python train.py --num_hidden_layers=8 --hidden_size=384 --num_attention_heads=12 --num_key_value_heads=12 --head_dim=32 --intermediate_size=1024 --vocab_size=8192 --hidden_act="swiglu" --norm="rmsnorm" --norm_place="out" --norm_eps=1e-06 --positions="rope" --rope_theta=2680.0 --rope_fraction=1.0 --qk_norm=true --attn_scale=0.177 --bias="none" --tie_word_embeddings=false --parallel_block=false --init="normal" --init_std_qkv=0.0316 --init_std_o=0.00791 --init_std_up=0.0316 --init_std_down=0.00484 --optimizer="muon_variant" --learning_rate=0.00257 --lr_mult_o=1.5 --lr_mult_down=3.0 --beta1=0.93 --lr_head=0.0069 --warmup_steps=0 --schedule="wsd" --decay_fraction=0.833 --decay_shape="linear" --final_lr_fraction=0.0 --batch_tokens=131072 --max_seq_len=1024 --doc_mask=true --train_tokens=796000000 --max_steps=6073 --dataset="wikipedia_en"
Each number is 500 + 50 x the weight over its row's rms, rounded and kept within 0 to 999. Layers, rows and columns count from 0. Numbers have three digits each. The size before them is the row's rms in percent of the matrix's.

# layer 2 MLP down (transposed), 1024x384, rms 0.272, rows 49-97, columns 96-191
105:405573485509466476630547491546563532484527450512447509515518573511591543473484495560542570455491484407548489440446395422477544586488475480455498566506514495474424466473553494560520481461465485488425499469490514506463580440466424536508550449483537550405496412531535459544503388520551396536
102:543484483477466552429550461523526524547547423582492521492500600486530540509510537524478541505565471562534460561488533586590512518518488501409507540521459483513485506464409578498486505524525493524527440500448503501494463512559537472464380454433523498591503477455492453482558472431553434545
099:511460534518598422443487461497414496448518412456549577524465515540532555474531431473482506492440555379585579458510532404488562445397505551579552468540567495543484435561515495441465519449497518456569531482579578497504401524577452493467494430509544457424545504514445511496610432458539486437
102:491511370546504472546545457530477564511485400511511532566423504469518532488575527580577464493490530458493529622610422498399499471539388505490480547517506523496489503541499591458531557515487505461585452507434515521611468492460540565592452538542482567525486583439443436526536458578455535485
096:491446482501514472485449488568406561540460629536493438472463467430492467570438425448471474573458470495512544462519482378456532462486563559495499440468486443538394509574492474554567348488547583527407590534529540554422413536573438555564431472387508503534563551492466571478466449524449451524
096:457460574484463444474522462455507499534570421553530551425509593508584448539467420469441541389485436406513555592478501539444513489453414476569580526386474431487480481538473446459500427512385551535453599452472611567505550586468447490512452413461543443484522504491523433406454416518503482556
097:530441515540510534526517505640498557513528568533550605503543413485537610586496485503529454493457460488475433505565525510531438489481495470562520526532522467453488534523576508509474577559525553536470551458544379487492478518599413496413543540476520523578410638526488492526472507528615457543
106:495474525462537459511481538408478465581526536528512482631501477484540538466479540390598436471490513511507487480451464499570457414538591441566466481490467428543558445556518436570556525463575615490498480573418555372606416503457481573484485565500593507635531522432540556524505474533498559493
100:589451586431454492660500556433522472487496624459600467516565514493530592440544562460538543487418448416502510506490544571517552472538503495499491409454534518487470436537493607538485422503460579601468533460507463538482529449547495551567455539517449504499508539535489414533516416539444541502
099:414425587492505418584491508492434489602470588561601472519488510457525562553517498479460531511537484442563495517495548526458487550388432509516571543530442626524574533457532460517458467378525485533516450535533419466482434526423520484539444419614453552541528527538526497458519565489441435490
098:485531458518489611534541465587490568461460473492493523475436415486508456498488501471507520492460456457515520491517543505423522538530453459458427528482514404557575504505483484396561482437513450530529558424605489456476525601514438482496436411539463406437510537427581561497526447601413420403
099:553451480467401503537567578464556496482487397553531527463562482454549452528432543512584505474499464501472532470484500548485469411539533545505523512518474468475462538498541496502537540512504594497521483543465527506483508475608493508446515462509460369437471604485421453448475477560474463394
102:459476496492557446494473584537528370471463461543464542561474556554439468495418485475520483561476500514576485509505514500454487539456475471470552433426471463477523557501497504536477469505468511615505556411434441496515578553513512519475443404520520493475537552549456479489445529587553584495
100:509499486449557480541565511473577500440539500535467519510452577442438485530575561509557450449444480517540524516535547459448525489517514561456459638527461496524580452454485458462472485445616425529546427492480494528414427511453468478574475457484424467451478530448482465528567610508570525452
098:543348479465444473460529504521521520529445573473554466460520497566509520507505573522452497443529462524555514505523482454557482481527544491556559619542347479542478396516422469458550488508468539537581561493327522529477518538519482493546516461468564578425530614436396510475549577548470514504
102:489609571579523478434414461520559449558480576525546446458536498447547510419468447485552457420510494466401464463421534500547512514581508487554477445497471516510543528576527508461470493553496452464486492453550587509464402483533486569536366397542476464487375558343565439459512464520518504491
099:444589523438545538526562526464433534538472596504480551626460507452555474513449494577379498472563587574517462517434469468577458628503506436486436409462596545540522495427529449538531495526486490476433401491436429456423517430572452535465521536545512549500540513475515485500516443524460490527
106:509625466483498482468509474477520386511560502484516367468423463427471493548425440433484442366433522443462447579563501524512439492493485519495502486513457544409538446524608515554525496447522534564597454440442588409507602505373435536504535534532495522407514576607479615538542488456487524496
106:547505540496476524465556411510520575446525574548517575480469508470471526514455444484527494505479412507543456473486504508512447534489471378515507463467425545437477526508469519466521506488467430574524492463447562537501519519473357390550465439463422477549547430477496538390563489440455497498
104:516522445558530561527488457506468533538560458461515517486527440475478460557424554565550513576493598523509495549505453552574555498566483396527515470532419518415545521457509377565481578517515469606475509438508494438536519519520534602521432512537462464507518437559579487539473470513633465486
108:530534532485601533528461487507477427443466542466516546541505537481552495500496539474446530532530488460589494439494435572566505549514530443520378565475513505506554429448472522566565525461468554491563471456567542605507616550529475489514457468522513414480498433542497495503529493478541524483
098:466481495560450458449507482517547488553545512494552560444421514456515472488482510411449497536461452546499602475482432504508561404505470504620503521413526465469487478482527517479522561542473408449519569526555541431515419524480498373459453508496463499523574491476624506572584464515522475459
102:519462462523469500434602475553507522587447515528597475428519503513565517386484433472463395582585468493497425555461508504532565540516481382505475545473477386497518512498468448525497425555396463457471504551585525586568527531529594549503543464528482494505418520528439532490469592516482455507
100:501503495418440534501504495467557502497565440432525596471517516528503428510416448405510560477503459550496537519441614503407534472579493496635556568528480557473465565480447524483451529456477582495485560573551594570420521468498446439420395493489439610520459442515536381494517533489534499384
094:452515451433497582508459528439510485492499552464472539656435480422545478550457507401404521543519509495453458567528594487513524541541543490502456492485527540507399428505458496444532549458578427443532485564580533470542481590532569477459478417547457492483476580467470472467485450593475442444
102:573501499499463495470555526592539434404512490534456554445541407541564477547543485554494465368516466567566446444544475553469546470464486383569576497460407549522511503494526492479477556498463494528456497439467445563510423531515377542427474516501520460503440517575373515520531491458518500531
105:522489487535481499469529492609561523495528497545470412460436530519519452483502433379464580512419495504420536470462504475551478655499427495445468530470484515502487538481619441598455388534594583492475465491460521456474540549424487510531498418450513542530581525623430468463477600562545413452
085:496501444549551594467501443639564506480499479535498500442458471475514516676516546456556414500589506425411453539532530445490517518601525538562460517580425582458540578381485567474345614573498515653486518514564557470462547533345477499500484484474521464573479450560568512510498480555496541433
099:479541556504503536512501510468473549438521458514499470516536538482585493515552497483453465523472543484534502547542602487602515474527459529491456461628562516438528524515535434540468522466529461481529472492532535466470509513584613517447482480528512572516538563469503492450556482512566440380
101:452407521524548441484564560400484532454503433447473579500476450539494522554478505437468506526490524458483484481572524382552531534520534443500485530475486523519514505565516516528536519493582518480565478502511422520479517478455565509430468498444406400509510512542427388501441584598545478422
100:522452485544477525465435488417568447491441493367593423563464548515425517551446425448438498486454564499517526444439453467402500499524465468486471507496489478431546495508481568584511449550466559518456600573566507457515556529477546419417406467510432518449516480473452596495571560501533510457
101:556476432549543544542467529447435599532556397520532457515504499462519514558551530409514495599491530598506507612521498471474566501410553506413446570520487504535479521565480504437533457540559450411436497556473500615462559534476507568445469582482505448487470465526437555526427541479482621447
097:598526527518431489429474459515502579458497501516483420517548502528573463481555487456518530583469581445425478440379548636579473513456556568476496573541465426516529502481529504506536537444523420476526544431494570477539433380502430467503438517522486505600420476494411509433494477586502584493
104:451488441437600492551411486515474413442514481425516482530523551495460527463499520599492586557525567471496486432506579522557452557473398499514523509533535591537499553433482557487405513455552522396531567498436491580519513435532494466468543505524551500590465527576447558498516511471490458580
105:532531568564532534474473528551442460631527520481556435475417473456473516498528472402471437524438498508535519546523511502437496490511489494492507509443492445506628518589504543525512480428511482458517470596541542485514482500503555462497448545502489520411474538593515526470403538454480615510
102:484464499468514522499463540417519494469507390534480520472532529396397506527414506486534488526604464518501526491535416477550473585530496479453455546522496495423543511391520558554501547467511594486526521447482526442519531520543507495370558489518510530464461513525531437511481480577461473507
096:539504552475499480445463514471457485573429491510475513435505558437516418482531539495473631421480502548538502547507445430447494479526435496580464423483560539545488518533490486504520455504464479544491504394534458521627444502528492551565491548548469579539442536543447447537519488415627435498
093:480520545529498496441545427553448476441532560468439527497517489495511511435427600493452524483487432472559471493549488464525513611501431511497539519527482581395526466549477593577474472537478488542460451416448472471416579514428466464574469334581572438520553445486561513466606474471402452520
103:553529432581571534434499490491510515517510607523509494428501561499532521516507457501486522421546472461457505456582482436440547534498478561528424516511575378480337491498536558565473556432543499475517475578399471456362522523544452510442410478494521493535529432509427486498520569428511438507
098:502465520457473499514546536503508511441460497494534441416480507554382513467497459514475495455488524583460447483454544492481429463563490499535545447526506512501485482539521530482629459473625509448439365553491537506479463500494535547518496489534479474577428503556509587524490529458404424553
105:526518627466482540637525517535477554506453519455424599554477425476493465522474501483418577577493562450421524444536577416528530486502541383564382444469503474506429482514509495496484563510569430454468473531568545485528524577444497546485402442514419519513522484524456501494455473471467479511
100:539519488450514547526539437400487471432549502502507465366494623532525498428515386591454498567603558611544540574534459503561461512547487511489518452491478603535567488514453457459475541366595540541573467459499485505453525433461435489509464443433492455576531586447513448545555504464450550514
091:573497541497400492474504466568522438470537497504519526562623551471505509521476479435476511536567448555515462487586574509568594487537524496445493464476505535519501466562461526468466519491465485495503549513540506455558464545511465548381599523586585526519482471557452526491487429522484522505
104:481460506550521499534560536528536507531425513537567457562504423461477507471516514509521519554473478573443493453583401490505537470411505467546492524435597550492467529576540431516535411506489545466486564457444474551458506425442452556549522434600541502500515467457464508536547551549491491581
100:470515377529496493558426507488437486471511445560399523488474501505607501459533556461505515459572538409554461507575529577526506540465443496533487520439514479473517547525524467586626541469556608478545559563428502563496521525528494570513472475464502441489551535449557417446543454540502487566
098:573513476585507468430592580536570466443491455529499547512548421518462472558543413461468480526484542475516538496460453467447451486458516491552437452527481442390468491474524485533337533607527455530539511495523517432535493482489488523545527522605570509480512435396441595510395595456503490492
105:571499397510447509421535504476509471444492509463542558431545477460572492463430482495559489527523525534522495520556500454564527563476499522415477467502463553457588520433424462471502511560490557572365447522547553512515502588566486427513531475521506477524534506490502492502480480503425558508
097:555467475511502446475481553478413511471484610580565407492383460516513451612461473479457551499449506516498497565476443518496527432503543501516411556548453464412533528459607497469481565501403458530559546512489518440474542440431530442478463490465521457490486491510535512445514545540500356559
096:433565575485509510540475601478472610546499449561482479473498530481567516522596420498503460439554485417642533531521492577524610481451557480530480436437524548441555544506429522480377507412549521453536554469525429540473418444563519381416541465500471552450483534502474494433490531510538530575
# layer 2 MLP gate, 1024x384, rms 0.0959, rows 50-97, columns 96-191
106:447432569446487533418571564490515641557462477452442561464557505493531510523511530460601536485506531505552494511465496440529466530596508576558387545487481431559527528531497503528563411477522454497525486526418486490532499517501612487505392528546508512526538567514467523522465550512471512426
099:439530476536478495407432508481505478532495514590503406496421492368524492544442431469516517487513545557496448529586522543450533483585469557534514512517545509497389526557477426476490566443443509465502514506558508473446432478488462515436566510533572592500481451474575437512496450555495554517
107:503546485435553580534467519439453463534451524440490439497441572523483489494462522466599396531509402509603542597501512514418521568516481493462439458392433470486449504436585509513480547482459542492451515438541457413493475520518531599518522506378483497543467501585514475478493469556469576558
095:539520537471572557494457524461473368491475544493555523424497498488505480504531491539530497544463574493524537460470533444460489588576617532504462528500486448493540486542490530500481510432463548477493485467568596503398455451537460535464631563533565399428524493533491483418462504432528505472
095:444459537439482388579519528464502412491540580425542441521620549466539527523505519464532536574478437537489449494531391552438514553446536507516555438476536564534511461518376478514464572428483501471437530432527419455449595432542522545572493486558564443438526491511487457371442537537564566614
100:557446502449572499479600397407439544487473460466496551506483408437450535484502585580532530648548455557464504513476489552494520484540474515524528473489469523397527575562507452463455480573505454414515522511491474480505489563529440479401379472536397495503440625479449417441467477375571551588
107:509523430430484437583507478520489559424501354427455501473564453471514518485580486561421411572711494461456513461510498509456436490515507597494489508510407509553537570529511523463445440493396501529429450498445524598493526476567495421569529493500434510562529496492524457404491508587524494474
103:499532439485479443467484455454578539470482468526433555528496533511525429459465526530459543463511569465421442447495532436510555439588468573521496501521472631525523453518506621559542449451516576467541489506526559446468489500512501449481604472567584561549494479484493541496541520502502569547
096:511461501492530508572453467567631611437502499529505468464467526439545570402454457423412515517563527536485582517455465456460529446466511506510550454550460448539524462470527592618582530430451501441518491522503451513516510462461572589607504485456519493519594454523538486520504504476537397504
100:526424516514574416430484484508502439408522497505498454564489491570463354569538475483502454385564486410454499401463473570482499586583391467473435510467507558514478561491488466602479475480506510385580486547445494524481559532513546503631609463474545470502582498588470514535507564449451578507
098:524495502594513474511524480467497506471508466568455558487453455477546466459515556598500490500569485559468393431584449459396540614519577461507500467515544598599511550477510536479481453424453439560514532467415533536487431428407441459632535517469467501578540537471502512461477554511627492542
107:560479541509495449515471480471481458443469486437518512537355454473488439586415549445468527469451489376542521526438525530510512430601478570494576460447505464474483538525410635447588533510458510488431550403502517593466492520509477486491510496461485513467368531436504399561411492578534469411
103:472515606527489465546477521463487473719496461497444462471513502502516452496476538444502518431474443573494650505526471536501470491522513507438534543521601479446517433449481370616634540470523491538538507442567525453511522474477480404423551551509491532496433496557542557505434488474533501488
097:529454505470530497541509541499428537578489569463503517474605381515495447557463507509464509501466534550478529545413514516466456514592379519475543521424552557425493499483509492525428524539585492540603537516462570518581511599479511478490438485525594412517445438550506432478431481474542508534
107:604557475504450497457438433460546491407530494429524506507474457493496491509520519535532530449483556521520459461388463536517541631530479496510493520588439553552516521474476426548514473427523514459540487554465481492538500505614521517461503508395501565458486483422479473459502532576429536483
100:532498468479512411486537460434450493450460528490482576476472628538514511603613452555529512482429437466544514433489522505602523541540574433491428478547413460463460529521452481541412477492475509549415454498482476462526416431482491552534578409479565495482516441543502547424562554442548425476
105:502617512405452461448570493567439544562499533503470450422494525415402452501506520499466522418453438538552474428481573479582529527442373475541415463552429428564484504526560507521536445497523483549562518544377566629499524620514426496538495448498425545409486503492537550543468543477442490474
095:465556531464481565452554417455450521380456509517483549404493508433497561509497488523494506490562510519559503483437546465510450539546562427508407461475465582507575509422417565403550514480522517517503536459477518470534377442501408524550467455550382567493546538485505464483507421552484520409
103:491517512478524435541467424418550635500528442432598502470566438469509492498524511483481511452496553549574540500561584445502625542468520464556456494516401490425415538528545491464430465471529558419544561495426565520520480562484499558344532512469454545446452463613508453534424548463471457520
102:437503424534452530488483492585485460490507596542467571441389470382530468670487407516591502451479475511516473541549512482482468495427583508436491487620526381428496432503486418520532527485448550602564449460558520483498486533502461546593556509494578512551496501585467522515440519538565472530
103:532518452559511500450509451614532481554562434482516507447395522550432504437510488508476515582529550500433484502458465533577482497417530420480505572607557517495538426485564403547510490539533542578469539566502497553547541614469550586539512590542465467558479462510509455540552464445620487583
092:458521524485436516497499551556502568487450439472506481489511412601504487376458542480536529450536493607441408520486486547543510535502463517466503529399518426537527489477523399453481435470483490535475485429450400485561537506590530394455528554543566465506543505585491548525600415589479541495
097:555572471438478537510496447545479505455563442447483531449540415497519579581488491549576542495519440506478544529480521528529503428462389554537453581524365511464507469406404437521518526485549493475561471521522563440445490411496569452504419425533442564573534487547621438492453429476371536485
102:445492553496504600426500518484523417474505477427447541536463554570452477453429552558470563557524560453484430474461487490386547656621525537574505484590516511483484518547376494524563510477438405523516577421542544466457549474513557536374453573560508491381582489518504425414513520537416522476
101:514497398529552503551553465541500447468520436451509575496611568449540463524458488549445404546565478537503567544507515562437549525521522568511523516456404587444510452493470513454503493485487513501554550509454535445609554514527526493455532561448456413452594496539551547489552552508527517408
098:519484527461429432504398494524578497467482503459494517443503538436393541374455476419432473483519527475499472507479481467520506490526585468411457512498463472479549454526451536429416464518475521491472446466474540551546499518484481544600520536553543487490451487500486492506537544570531461570
086:481509550409526506555341506535478432442525635432483536491488456449548533505490510550478555633485467472449439485572500506453519424406528507436444547436461520578512457586534521487542474457437437452504414469464429552475386501560562366500565489508524479533553504449499574417568565495518503543
100:529448542467485517442519528504533536487488426502490527513555484432442518488495491529431502482490491456475480518486440539490512389502468522494498402519521509440452555510472502511472484505531612468503435503461492499485525559515565490583522478499582507424347437440537355459526526508539516415
101:491497486553572522473546550508522516500452481479578476503398455516434524466470436560467503499474500663508468440559545534484546547565484577470492453497583498441513475493422425524454487488550430512493461456565412582450510524453489561520422486515441543436474430529494489416462480472501494484
109:554549480466465521489401477472516434501531500536527534512521502530491484484432526503487520506552553470453462465554519464519457514494578487438462547538393442527519452542455512548495492473502496467561484386481530591485475493437629460589455491438501485475481451497414474621408472449480477468
104:477461404552533486425530509501490604424483449491465512521527520403543453542457477520536443587376393472448483452474538548525518394439506458610525417522486464626538430446480503442527503454533552493460430452447432491448472536586593520427521445406543558578511477521446481459545527561438584557
096:493554489513479469414497540410568513479451421528459569562516475483545474511531535455574491622495549424435505502510588495597522531569588516494463544557502545473507565445464499462581511449436477496533557562486507505509498498478509500511513479566464499497469440544516455447506471484630527480
099:486520594525480501570499456528483615412455637447520438533491497543590501430542494578481565463510339487565411563497492488534474440493500458477491486475405448481499445519595438586499490554498476496527489471510483612518467455498730564597520476517514554456548482485529503429527487469493497493
102:446545525461519506482520506493482433611480488612554526450546516510598466498506408479478584566483598520510460530560429481622514422499537560513579608482433540599466450524468482498511550528474491543485468426515450418544475566576587518476463567537535546493438531542422515524419578506579513422
105:608458547565512470501483531441454366508537517507515528494381523470511519448544520502481453484430500518454461455497528491561505442528456578568469458491426570462523417547598526507479487466472544356481517514511527581469414554501459474479621464466526498527514504524563545464553487485536507476
102:549520496508471484472579465602482535546513507351436488395502489535529534491531438478516460469611540504490524414520459367499541458506506485454421510461521517518489415534390515540489532511476547563539506539476481468511495516450490554552520568578381497491450559423525479475454458432484448480
094:529489484489485465557538480561497569553565543561511542522535433508521509482369512487446562496478481393464464508563544472512454555554544487532530438429495586525478454410519544557540565518471359439451497529491488504485530586507550468527486478455437555420517536506453429443482555461527506437
103:450534511490528477471488479580594585559553458576499545556550491415509523573662415507593589516512492602452472494519496518471524544510494550503484563617514468491529488478460393488410502509481438512548461523537519553549612490498550485477544409586421515556513435417524476524599519426538437633
101:482455445382554458428454514514495544533550491472523486528386441467584486472552478411488519505519516593585473458530497532509434541540481421575544481454471493499489523400558510519530518545563540498419518485469413556592547461584449412492508467507474401503532491472431529507531519463489437506
099:554428510468547490475471606475461508519510462543554584536532551590550579541489485524538501565496489521496473577473389520519460432488492486417530459532526486505493459458514498436466423555570605404507585531452402458503445520558454463454523599423538541526401533476488515470435477554525555395
095:454494462492429492515493474629451551456608500536574397460573461585563395512479518467540419421556556423466523488486430494462497536464412478497545532446517500468556600468493483441545547532426581512529507508478424468562363467489450545506462536443471534575571485444502492458528423474533536517
094:448555540459548577539541455506463527427550506441469566583472476565572562472570556463472572543524502553530476540502451491463545516491614561512505442515467519603462538432407536377529479499467508483516621468539471503440528498500530486569565417535431488549493495398515473486461479473424565583
100:561512486513564450573530568486510536447469532506435510490444496441535585533614491577568448650497518489464437553447408584483543452532496500460528533567533464555510569394448486481466448490562544499492511546454531455438516501528587493492559446556549564490516519570489486460547570449551530485
101:548572497528546485483576499459466549408491479483497546494544508541473468518553567496474519396629630498517518489453518385476560477536544430515414472469434487566517376505467513376429437512532519460476546535492516559489534551431565522480557518518542453426532459420416486575517410458473479489
096:460420537475506505592462518414510449494530540496479487504383507443534532626538536544547442397428572428473427563528459450510443501600496510549495512497469446530611497512574471505459531470517566499461455535606559599596497522514435451443563495565470437536501504542471536577512475486428505506
094:568444547504535549492493390471518412495529494479454450430511413500501537474471566519549595525491460578486443437496487540489494502502443457587457575456520524517481585426504478407453571454420504540473446484520608439518482543481531487485452482560522467557572467494516507509488491494373502539
099:507609509511446546482550515548492544510520518429508584588514526423482563408488513566528507606577438572543473519532584505520515438403450529537498503522611586484544536499581526465562465478515522574494545532548436493502570569545567459552589475531411593443468504471436505468574537481484471516
099:519542606433512576480482459531551544564476521481511473555646598526481530427494405436567482517507483512605594521533476529528508513542502572478515512462483512538524526493500481490405482447514491454475600525412469420617453613476560528501506494469554442435481499652514463464476516553445511532
# layer 2 MLP up, 1024x384, rms 0.101, rows 50-97, columns 96-191
108:411525486571482489498476565503499438596491509553518565548483550504492499524451532499514495605473485504548520524545462526460508453545558425564495585545486530489409592446592591588419506348478468444500521548582482529413520515503474503533410510440576538518592469528420502483544443537402469509
099:464439558412522472542486409538447427492576561434549555511538400491470584531470448617499456381499450425529461539536493491473458439412526476475544538504462515485543538422537477445466559504483435392584511433501499498450427435555408506621455554501453551457504486532498528540493513446478497532
105:510524583464512505423596517512458488425522611410497471497483569469527499473510507506501384480504522543532441552537445644519524498537542500518522491344552556591466559488520508376590502488399493463505510482521459475543557494516517579522497533443502417493414457426470526430462513466471570516
089:515460431438488504491548573448486514455431432477465443439469475559525475491459492487574493425575538560474519497596423505559499479455592446396460530520615509514586514460480508512453510457479420495524435471508459518530541450417585494539433564490423629481459485489567461449455433544537438498
096:549527585524527419443407496477500545458520485411417546429524480520411500478456484523614542490514538460424432446500510506601509559479510533508478514518529596492507471454505476521384605477454520515552492474528475475427503449461554482536502523455514514505497543490538545487553510454508469586
099:500470541388507470532521510399467545591490523531506514472492434452558500520488489494488449579451513420571470502565478511426527457509546523545492489559420556512445541575491563570589475561496513448480482425482563442466565553486493489518486485445498410545536465588537392375529401488540441500
105:545488504573586507445450517526458407503463543515504481547458470595518535474495496530497447498372458513579459454587450474575496477510453447529482452542465440537462568552512520521509464464475521487471488491523449472587514444493532473416479565530509512523569499606482561510414574357524558554
102:606524583556403535443552447467396459497499574418533455368475515541443472556402498459481567511461533546505513405424512556525528523523535489532555477586465598506604443468449439486471511524543443426570486460471574447559541534567479515475656381545521580438479475465449495570432563459556515471
096:539508480462516519484461510441469512503466451455532503511435557430587517538538498592448438513383651578422545543496510526494517472468474515515533497531529480465461459514544544494450480485470425473548520538528505418577460483494511521539481435369574557473430499530521458640485539497541520544
098:466403469513516531541407424459426506480552509454551533484510432483527492515455544439482431405442505473541539527576478535527462421544544468553477519645528473532460456497476465386555482544518512552489473502519556503542478571467605506490484466593663520523504533585499495467593548463490377558
101:420511609504450501497634497430486485581521511512477515454552589524556489532475495499452375532505484531557551541512509578455603528421678540563452463550550579466555414540555460511459495449542517539466519411537514532417517530590393517485483453434394453504467541451518500541508425501483493435
100:471494577467594529493461449505483528486558583570458505445549485510360413560469519590502418478554417534517536597524508378466477434550516507524482577516426521511519504476524542449494607574553470402509438565515496396469532531467565504439406498509524465563518547622469511495472427489581550501
102:558601545530518535553515518558406551476512443500475416562528498459501560461514468496503431473481431533466564427441520463469535498507531515501545519565378407533529482573458425581514432561483514476477500473517565446518545465502560476536581590538474591468626529439475496527611544525512400406
099:344469557490573495372544558485521506408514415486491544533496489471533403507527520490433532465428536538528507602479595543485583439478541516499478566392521493470440455522506583581413482448540418603491518528488489520376495536413451490503456508423455474537528517488477568455502510598539566356
104:505552392454485494505402438552496409411512526542503598452482475546544525494445495491521450589510425461499447406517513444550475477440432554538513503585439540557488518484444557583498539600492525523529476459496476407498428524592505442554546475565458579459539559480443552540375488491603553471
095:447487489547450455557594439515480539498410544445530598476529443482651582499482494477527599411542497528553573527486515503512398464489512544454602492489379478588452512431478415414479584492508443539433515463444544549556478464488543536461514525391535552500482530451500467507576510524457542497
102:462523549532471540509418473453499497464522410522480469563460516479511570523573451552480478421515520423442545555497484526468498592478574413562549525463442518497538463505494448415555465459504401511499513454551567492509463465554552489552510486504546460477463449494482470482528463480467437488
097:554439585555475544515554441476542535560450526564470549531462433438532556565586474369496432594531543586548581508493539476460432447467500440457518533428463512471607540484449514521453548435500421496487496457529530464398545568548353560545570537460432538509509505461504530493547457472434526461
102:456541498445554498520590538509483507487477515563551436480592524561512471604473510447402540470443491477450604495486381476511558441469510585572591530622523623508513486544451463554569651456541486466413536418489477454549515422425518481463475491527461521446492526585524507471530560525532547563
106:512573534479517474499461500480579560554588417497490634548533574575489519533438593475613495519423455488522510500381416504497565470540608487513535416487523566502534555439521494485514461433480430593538520502462514460527569476391520536490618468547553489460534510600469472530458442481494450526
099:566513516438507508586543469489454494444422513440541508528505479455503570560567414455438467526422447488430485560520459567442524410553474549447464462619564461553522510450470525500603514473504550526511465605446697460463475505548633541489498450519503565620578527494454524488479495491456613472
098:475470538471440532497492521485470503613482424484500504390473479549539400533508508404496466463452521541438442493478555482533522494472534504471437492487456482442495433412536460509510543544489617531366565435536515537488402486534652425469488542504467562565479526494555508501483500536557522439
096:544564441521475478477472447509410576550578498396401550358589512601487508489444546514509484428524443524628428599590453508446475461448493541495462545618493541449529481486450401438469483494485481508425444550449485481489476485566425555612481380512544432518522458498543470557475484460452572517
094:400502441470446474386407511574480516530451529445522581522432500510517429483411482514578536514523423527510509487456508477471456492539556487552515508528513445565439396480507451577547455510403434482527521471436480497528441415439546551567495496475496442506506454554503521514496502526460528449
101:447535569504501528447534586505522506433482429611545456412571411488489494558489509494509538454514683587452403540511443479465513501543555471573469438476468474437515444500442442561482520494492397438551489529554595525558511487453387521545525545484557416491456514504524490525445569498542549508
107:432556460616523488611570498397544505465555495389495481418543465598549474528501480455521500448523507601516526457594365476469512443471532512429485544428619479539486509481568476487470525395514519570549428425512506542529463492476456472415590567454468552471431513450443478534576494468426456464
084:579525596517523520487535480477565464459434493365486543507493497491449483540446520547490452460497429540539420479521552607489443454423468511613515432517445501491463491410527502454415616537554544627455640552529537534496568525470436584537554522508524497553485409456588537577513480487526545432
100:463426454493476500483506530512488620460440510468521631527495469497524580462397561506448489493468566490502397600475613531487424494520567482458512494508471511528446490503492521436536515554528482480461410455418540447589495509429403494533447511609419563439485495470470470518476422584559415473
106:415539536531529530502461405452543574528581490395491504466469514546536513655517458398492503450512568510515520499444446437429497535581510506560523523582435426411579498567503510546486495509487438518463536598489556505561477454551536532450457441472492525528591454440556421539510479388541474448
104:493506510478521523532532508405428536558527514494479421416525488528504511539543530486453517453501457524508565437563477591471439488520459494503516519533576541479569408545550506486426525516544526494460507541536504491563536482461459536476400474495481461575498473564423567541529524487583571431
102:473492461468484513489510461519567510527508504478502540451549463543463501495530407457444537475521519470552523439504473524548406494492385465526472600530456539563608422406523479459392480557572490490494522522482499488496552547519527519581403493540584470522560395488468475546588509515525503484
092:523522498480429542486487500462520484562544537550509463554450502456510530512541558424441533462572584530455591497498522594560427548493516511480460509500413498496499472413397546481507495459541419402473553410461422483494537414396444459479468557413519386507458556458429399461547489574447545512
104:498562420491508491547512473595516455435515450549452502514536452495578517451476547472577508573486535513451605438526609466494464490459504499520565516509608461468532499567525493413523522478514476475455528453607515485504534481493570476507495532577474445569434565455446481541461405493497492468
105:509432482553483449469549540520542468504450463421399456521521525529533506568458417500480553514525480450434491482539576571401557485577484481454503406495548436486494484492474510534466410389507493450432454557561499457478506494511581457502465475576482546503501479414499549467363498470458481505
109:344456566535530526423460486525500508439496606498483464494453456503499496484579413461472513525506472525487514501550451513541483440533436492486474620465577555505538495532547411568506493512451549528538579436418443502446475489496513447491463506541496448529499444580479529564564516468469483523
098:485470460501606460456526504533469504463406506553489455435436564527545493531523385542572471483550581525456499577440514567526519520482393573538588549439528462495540476461485385475489457507513477419542538472582457521473533425475472391466541619442591550518490586452531531481488523497651484509
088:496480515499561550395453440571531513433586529490551515455514477443488560577560598542458525478491422548553506518483535496560474551455528528419491532461394552518566479533447438593480515539506472571443491484491537463523530531529535705531499401541554515476524453459534524459578453462512520588
102:509483603478477547478554592503490460445483503418479483580499512556500462504598415480530544521497474465559526460432515461526449435535482518467486457433576473504432518525491471500542421531519456445525518456589467574432499580563503518416527590520593516499598417528440472467573536568501467547
094:548506516402516525486562428573559487528596498484491504541524588533390517550592423555526479512516511501457452443484409500444489446445481539525470490435550475435508423475531562525426501452518444589563445527413482457484524544451579496499547424493491500471645470570515461505508519507502459563
108:481468488487478558454538391447519513527573546470459577480395468535512421478505513438443569532453498491485449416516481524496477431463569501596512509477507479485568534446449480537517540488550497511476525541593501512499417422536486544517549495405513480513448433480571395557562561417597443520
100:468464470494488572457508479602509527503468566511551494454569455443539547451559461517506450487437438609519535415523568508477492482538606550412465525478373516488515491493504433505547439430474533562511492500512482535462493462452508420476431524512544385526431525460522548431488495431487507470
094:513583501556509486643539530427540516429413499553461438461470521511511474510498546479555505485382490490483479486462470544574491467438442523556495487498448570545540512507439569539464548577536579430609531497470503526553560484463452505570505560534446463506561503392488412481504601516547484475
103:514558501410417505472496487462551484480378515537501470426540410479553481461465562475416529454449530553550427496547491467462472521495537439450480526487450534489434480574546427465507429493508475487555540474414542502521497421559526455396578438548482476506577481456445496556519568546525463548
096:524438466524506517496514400453485593539508476534473617545505483571417533533494516551561586557507536475524471506511529464539511582526534549514477472399569471454500514444469431616481548489496425499517567472415528491526466430455540417532413469437464497471485501456521437502548501537435492486
099:510552419532468409444486560511548468544447536555519524462513480458538512483483548539521565566553448451482567474527513453520625488425555508475548560514538533522484514461504500456412499355452441512446573489464423472542535366536607473438510590537521550496454485498478468561513601505497450444
111:553506430449516508444500554548445577485518454485488479417565540459489508547508557488537550541530480544442569479503397440587500546477618503515484451488522533480472499537500568472575453526497498488392411561591536437547553563560522428487481604530509427440475541444511540551500505500502625462
101:415444461507430468532501593475481446561520456462464486469488544519463495557498533498530521505459384485478493468451455518463467493466420563486529463460370535436489477598466358467508509533520528583460410553440543415566503447534524598525446520490577533493415555579499533529565631462478500516
097:443584406596589412471426517437455511509517533496508505432473556478582483528440500435435474542472431505590435515565544519502563528513510528496436497499535581545518540465502570443548583470551472479593536548512435509415424520525574515529559537406620571346523485509523478511577478515513423486